Each number is 128 + 24 x the weight over its row's rms, rounded and kept within 0 to 255. Layers, rows and columns count from 0. Numbers have three digits each. The size before them is the row's rms in percent of the matrix's.

# layer 9 attention output (transposed), 160x160, rms 0.0881, rows 2-31,33-63,65-95,97-127,129-159, columns 0-31
090:080091112158110112119145102079178124144097122130133166120088145120119134133085149130158109117136
084:125117136119113107161130150109139126150158137127157141135146177119125161167087133134125102123129
088:098116130092162119176149127119154137137125104123139145128146155125103130135110127168156110142119
101:152103130123105119159156137106146150153095126122136137114111143129109135155069134126163124132116
087:129142095118119144139129120134081084140139143124108159111117135172135128129153103131166172100104
086:138133160106110134179135100081129159143126125095140142127160133143095120101116115144143150110135
098:087134110131155117124095125158174109133109170146171133129086132144159113148116093159106125152128
086:099136121108130150183184113083124144128132106133086171146108087151105137157088139130121154129137
087:065093106101115157119131115115152104109113141144080126143066108151139136187108146139132113140132
097:095127110126170122121116132124148145094147073131179149140118154108159136141133117124119101155114
109:118133135141121132104106139167174129112097155157181108147091158109143096136087135122123123138120
090:161133104093154137143127181154159143130172153141156111135106135110180126135117122167125102132127
088:177133104132126104081101117140135106123124147077123085117164137150152096107112115114110108097119
079:089147137087126158145094114124161086160086147133141120124062117124148132118133091130090134137132
081:130135105122099114119132097128139153126155134138176063144086120125150120134114164125148099129124
083:123098123121145083158117088133166125176126120137150127106144124144125148111112137137145085115151
090:169107136138095100136151109112120145134119132087124135105191105130084131094104111134105130103164
112:097131111119137105128092137160164119121093174138187109146109158143150098136116089153096126158115
082:139144133164133108084132172104117122097145123096136141152150078103172098093097162138104098138117
105:141136146151105130144140113086107136109130080101124133110170072172135170116159136127110137139133
081:121122133113110131139153104135126146118121151116116129105133106136129150111134157142161106136179
088:123131144174163104079141145136164122125153095157126156138145106124123138122169176093129135136095
078:120174137108146150073105132120179130161163146126152130137142109111123082156138121137103131121152
088:135118122104163088095150139142110129064124116115097125131144101087128148072162129134104142119126
090:102137105111155085156144140159106114096087110119188118133150142121110125112119106144112124125110
095:110112133104146144172136113113114080162130130116090139094113104155100185128161087148105147143168
088:106142115118106135129128103128165099164085142119143159146112090129105150107138122102098155125159
104:125122115117123159086125138152144135143107142148143109146090135127113099117100160105101093131139
084:150112140127152134098137132141115096164145114122101095133129161088110138081166136102122129114094
099:146121128160152151134084121138155138094140118164176138145148152147142081162087119138127132139124
098:149154144126113103125127120092120145132154097104148135124132148139145171099089127101116094166120
094:137099108118148128097165105119136121145123105132134130131125111137125156175125125126128115124138
108:103138100151163139136117104151136123149123147131153118131104145138104110094140137143146137146161
107:114118116163111150104104090149124093120162121127124127139131117112156122122129107153143144079143
105:101144142153128098076115154098161103153146140136139088146120147175142108112174142116159122118109
107:129127138162140160111123101132125147102097130142101112107137120120122143133093115131172098129102
108:118147136144113088134144166168105155132137152152138164162165091100159113140104120108085141103154
089:176124133139172070139147120125129124143149161153097107099141126161183136110124118131173156071112
109:076143149173123104082169109126103158115120127113171140165189156186156120069106125160110149175148
115:131150134131137095154133169060145145166129138128117110140134127156081131174134134131138123136133
110:171132147105125119123173117124116063121154178129139138089089151162137130161146109131123123119153
097:165134103163146090156140100093124171092164150148129169113153116146140154104106188136136158111123
120:146117160143139139115170128175112110103113122138129144131150119125134095100126157131104132142161
115:086142103160092134136129146165137143113112127132148116090159128177120133151173114202100149139132
107:168139136120129100105151177120057125086134116146137137111169125175181144099108145129162125109119
124:114102177149127117109131140162130120115105111111123177151137129160101123053142119141129161140133
120:099154152116113120074112149180110118122104125150142077134143116149151129128167111165162101149132
113:141102112132125135117121131189103123128121107175156103149111135085137122112145126174154098108107
093:142139128142159107107144110129098143114177156162126086124124128157185140105145136139174145080098
105:172102102093152159187121092139115145131106165153100115147114135118111144171096103084116173124150
110:143128105117127105124141125150084137114110103151103098138099126110165164149140125109139123169139
122:113123122131120129130141133102116104130109142091145102101144144149101118158133116136124151140134
102:100113126148145077146165099132136149155155143110128172135076113127088146148135131153114144169154
123:128146131113124090142139125133125116120145174120129136107102130119128143123108153165137176118091
111:141139159118075140141111099169141148115128130162144079115102107140108082173133100136117161079112
112:133135129141118133108117104114104149115166140158138085104117133128167151115138122138143102119133
094:116143152114113133128122143151079122156139139128148051098177144121168096133144077125138155140142
106:138173157149141080143128150091125131139132127125123106120122153141125124139154109164154136114153
104:159160122106125100090106119103113133077166172106143124097130143167140117160123115115161150117130
096:104156174117122186125083119115127099102139117142147167146084163087100095146117114162114083182116
120:125100106157169116152166108141119139156121152126107148110144100153077153157132140159106112120137
101:081157182140118123102123108120168126155141126126162098131080125121172134098137128143129164142142
110:119154084134079110143130118131126118165135098154125130103171140142170119119113145122167094080179
126:124129094090114133169130126134116150128092109101141140154118106122106134089154115164098110154112
104:142122127098114116106087111109109117155111142095090147159087125085154137115170108122125132145129
111:128139133141078130092141128148131142075144146137153095118196149137164069101095143104132131073136
102:112128150144155086133129095144174100104166145148137059111171135112116117145128147116098131140176
099:118102125115108146115126117137145105115142148148116095124166141119155149141105165116114111100167
116:086135121107178129153090114130170120130077182156171148123102166156137114141137096139082132147112
114:113113140120087106105134157128141124122120143104145115141161112108113134111147158135134165133115
103:141140120121161102155108139131103164152086089136126122105139145131093119105145122146126112157114
109:158107124105120153149097113104145130115093159159113125080122134110099179137124140162136120118093
075:086128119155154111108154133143151134110101165150196168155103148134113141128113174132122109162110
106:108142125154106130067108155095088128068105114113113128141161115163113085123132171157112149145118
117:121101083132135140142152150145108176154105078123122171105121139159118137175133166133105116153159
097:123138131096200166157121135144131107105067165182171137099089131120132115131121112136084114145135
106:112123182137114152084158193112101083131108065128129168138113152141109121115121123141177152120085
107:131149122139107168037148118163115130143106096127132088152163164138154131149151114177165172151132
106:170111122133109127118157100147101127127151112116109106103189110122142136143131114139172092078177
110:099135132105182141133102075144172139120082174149185126131111165145136110125142101108083127167116
114:161118103143099131125146142088143155126131107097093122128197147145125113103106125156125154123146
093:125110113138110142200103153096122142133119124103077112091118105129171159133142084150129144119145
096:119118110093098136165120176109106082100119098132124197116094124127123112133113110147114126107092
109:122111079152084082170106176107117112128124140127120157117114137186119161110134159142135136107069
096:119130133098155156155111112065137121150080159127137144106092163168094180163139152170096126148103
114:143105148160119156097117108141113153161124098099158114188156147128120132183133123143137152164149
116:128111136089124150114137120155117139148140142137145118112087130084161136131101133111141115205123
092:147125101052129147184094087144112106120131178147095096115127107152138131156167072154106141132166
112:114146141141114145139123143137131090134099175140164129103152153158159129138136104157138146080159
090:120121066085103106125128106112144125105095125142159105100150155147143105130112110153179133111163
108:164123138140095113091180138158090114145164083165099124127107097137134136134117147149173116133110
097:120141105152114156121115147112147140167112151134123144155155143138087135151132152138129133139131
096:123091174105125135167146117108123124167142082132115100108092126134141153125107109115175142185079
104:124083154127110123126124129092185157146166107134155096143142141129141126133133144113173097097174
096:131116119123114098175170105160151117119125120169104104139129160160142149106122139122151120094135
101:142152128151144098142148088114121104126107116127113139138116123164127146130143117149150169170085
101:094181092115069103105133129141124115132129170140154097120138151133121098114135134130135143110130
093:111117164119138128134117126149150085104104155121126110111147121123169108106125131133099122111157
100:107097143105124091125143110136107111131085169104133113113137141142151114093116103130118163137121
091:100111166150174119159121113135173144170147144135140093131112160123132120093139101140121151146144
097:130103121073105077134133088089142109160113099133105134109117106154153129091134149127119138131097
130:090112138112125151146126170098120121138110135135111134118099121090097131168104119161114114160107
094:127119133162121104078151134045121141127161168066116153100128116148137139111100149174116148136128
080:140124104157131132137144094141132125133125136144152128119118170137130168131104154121146113158145
098:125149101152135109114156137084097128132129144120141172147153110132128087108128145137126140166097
096:146112131140110137154110135149122154167145085119141185177136147126103150127129156104106114123144
090:106083136116173168143109165138141121151138131144116093139103113120148146119134120136106126124156
095:131120116124117081097133119099157140138125133138179121100102136137101114095109150112196141093119
110:126108154139152137125161120113110125154145127116089105128141084092095130115145079138162126139091
111:161112159107121124133141135169083109104133120122093102107137088116131115109158097142136107096127
089:130116152118166137147121121146153143121150139131141062139115163122160134115173106121104149130156
127:132112127106106153146137155085123109114181131127117136174175135114124133130115117149140154171136
077:139134167114106097176142163117085157123122097139067131133120108183135112103151121152137184150085
105:125129105128110053123121142157140121144107123121141162145144151169179122118123175126138142065139
109:147131138169115069106145133099140144133153135150124150128124126177107121123151155137121129112118
088:113133172152160137128127118106141131132143102139109121102124109119093130110102121151147132105112
105:129103160107112143168128151114097109105156099085116150116122087055097133131096114155093169183111
096:141159131073106117125178136172102124144145121118105115098097111147098148118179103129136134141090
092:117113148097153128150108106162115098144133131108108095134141112147168126121160086152104149128159
118:124136143136085103163138103118140126162126123115151102150132161131138114096128115132135141148141
094:114176104145127147087113095143119156188095097125149131145148121131135159113105144114175118155101
107:163119128148116164048126139132121091120134123164145115132101151142141140203116149154118097138134
102:151101127151099133165116146079137134127134115116097120118132159116137114136117112140094077146137
093:109141086160141108121122159092145128111122178130107156121160081127161132142128132077121095120106
096:104125150127180151133102128134154103076112116145140149112132112098109142133123155138099130168080
096:163133188135122129066109143124115141150192142102156123138163131134126099155122096088130113148141
092:126106145124130133134133153164113129099105114126164074135174124116108109166123150113114101137126
094:159106133111143151118097103159099172122115095156093094149077107099124112127086127148112099154120
106:129139107162096087153145111101130126174100148081113177150117128154092151130160103142128133126148
088:161139118106119105106158093122126139149123137110128141138120117127094103161131142131148100118109
106:131140095162152146149106115135165126162120162126150167146141104156124136134091103154096123166147
094:116111126113197159152153126108130115143123158150101156118118110107137116162086128079131142125116
090:119147111155138144122125098140150123123156120114115131111151119153146123140122152078145180099117
093:147127153129154100158089118155144120094124104145137163158131122122127102152126120076104129133107
102:134110145100160149135089179161187116129135160162139116144119122100130074146112123131109086134119
093:142118154104141133162096132136167136151088111143132098103115146106122128131085121123118131111114
091:166146118087164107120088111097110115087127203123108075133100120072124120109140114130155156117129
091:130156096179109128123157087118164125192152173105126164116164115180110129147148115117121157145134
093:132108131120160157124116123139142122118160102132083098138097125081142145150134133145130097139086
083:119150133112118142178085082163110157127129137082134127152143135147107109120119134106130110156161
079:130109143122133117086148148135143123094106136101141116158122137081111133084121117168121131112154
087:126152103142113140142098139134156127131101189120146166158181127159128129123120088155073102157163
074:074124176161132118137091138102161150155101123139181163133096140133134144140160142123166104161117
108:136144139162123135135125076092105121093126115093151122127130113139105167113151121101121149137125
098:119141135133202124147104111118148129123120149164129127130120108099090138112134098126142134152131
075:149093167088135162152093120133119106093098088122150107109167127109160121147122125120141140164099
082:095102117103135125132163150154144109158138125085115133139143140121148091139107133085148127158116
085:133141094083166102141134169146134143143123129152118166154137134142153121107132171113154100074145
088:134119121122179101136081086133137138074109159137148117112175140118091131130133125136088140126139
104:109153109154103117127140094082104126171120131109127157109137117165084183136139124115134140130189
082:091139095132146120109122127131130124137117130127120148116138097125121119114120137096130155129109
105:101081135119127178146103160136121132113140120148128122108103148126131112125136129087124104153113
107:116109137106093087128145131129136148140152099131099098122152179120162110095166137108174156085104
096:124123147107146134155095184128123116066105106157164137100112113121139083098056142102119102150111
# layer 9 attention value, 32x160, rms 0.0881, rows 2-31, columns 0-31
098:135092133085108138107109118097075127127134143127120133159148128094152108143127144135135100100165
108:102131091088137132161126081150148117137114177156149156150114101125146139123125116127133144138111
102:142169130153141143113123113132100142082127145089117080130112121087115167155151117141146116195146
103:098147128154153146103107143065161093066137124158148145159101144142135096103106171130126129180154
101:103145162135116147082114151126123115126138114148122155142122143153088101142138147139092097089158
093:115122109157171139105121162148107142152137097150113125106152155135177124116116123122124110122166
088:104112120110093126119083125049102123126107101153180129117108158148152123117111098110152103107124
104:129110156148132133044121159153123154102122111121128101126160113109124130119111132124113118141125
112:119153141144076126114154143126090111140114119114152156120180122108102085095118124147095087135107
100:097099140151129133134142119100140126157105136104140118095177111125105157129081131151143158129128
086:074133096145134118119110161140076108105099100132133103108141144113159144139120105154153094120135
109:132158167158170107103135126121137138121125121116107165122066117105106126109118150088114152131111
107:140074164153130133174147143151149136137140139143164152122137125167161181160141140142154130127150
086:102109097150136126114088161114084140166138140137168135094121112135152150107096149125074118121131
102:145115144148120128117136089120145121159133147105132112144138140109128126148119142082094132097129
105:137065120143141166140120143127131105120157127140125167134088102151120134184116150121129180142105
097:117098133133141150175115152107152111093154171192111168069119108102116119117158102174145104100150
085:116109081129153142153095123065123102091125116132158117098105161140169109126136116135157124140109
106:151124126129131202147164132090131099146140108102065122140141134093108109125097120105131105114156
099:100127169150131158169158149116131172136151149157136138093139093164112123132117099153147113153151
102:134115130123098159121111145131147131129113153123122142180098105138163142200079130143073163163137
100:172105117125118101106137092115146133102099101164112129108144130197141165097123146073171132115132
097:126143138167124138165107098114163123133117102109149142091136141133141163124108114118124126108136
105:103107114126124173142139146146118081140136110128133115101087126091118142162130145129167167132097
098:095104136159152186143188169117148085117162164144115144101102086120127135138120100154151102160137
093:149126099122158127144115107125118132126162127147123118128113105127171094128131093126149153120125
106:134133109112103107134161097134129125107142152122131106118143130171172149096130129104153081130168
099:100150163122126137103120107103131105084086103102156140120184126133149119163108089144141117099126
098:149117114124142101131150083152094117170132146138138125134132132128142133131128160149139104142124
104:130123148109133145183101163142159118108105138144093110153137130111101114104097142119099130112127
# layer 9 MLP gate, 448x160, rms 0.0974, rows 0-2, columns 0-31
097:128140136140148140145149094159155109132136119088125134112131134147121104122174150128079091103160
096:129159116165128116135112075149152143153120132135133100137126145125118146151159121098103150090159
092:110134097243114113106119152096120115139127093111145179164148155128118129146124168117134099167123
# layer 9 MLP up, 448x160, rms 0.0964, rows 0-2, columns 0-31
103:138170145114097148142145127154100154183143114118089118142148075112140126149082109102096097126118
095:178150121108128121106130098127139118093091116091158173116148095106171078129112116120122151123143
089:118107120083096067160155079167121134123150100137141092162110135142151130110142133162175150152083
# layer 9 MLP down (transposed), 448x160, rms 0.0955, rows 0-1, columns 0-31
104:149131128146125151142153111143093138172112158128105090134147134145137123137138089154103122148163
095:156130128128115139137148147115140141181098121129151083087138116111093131112162102133140107129142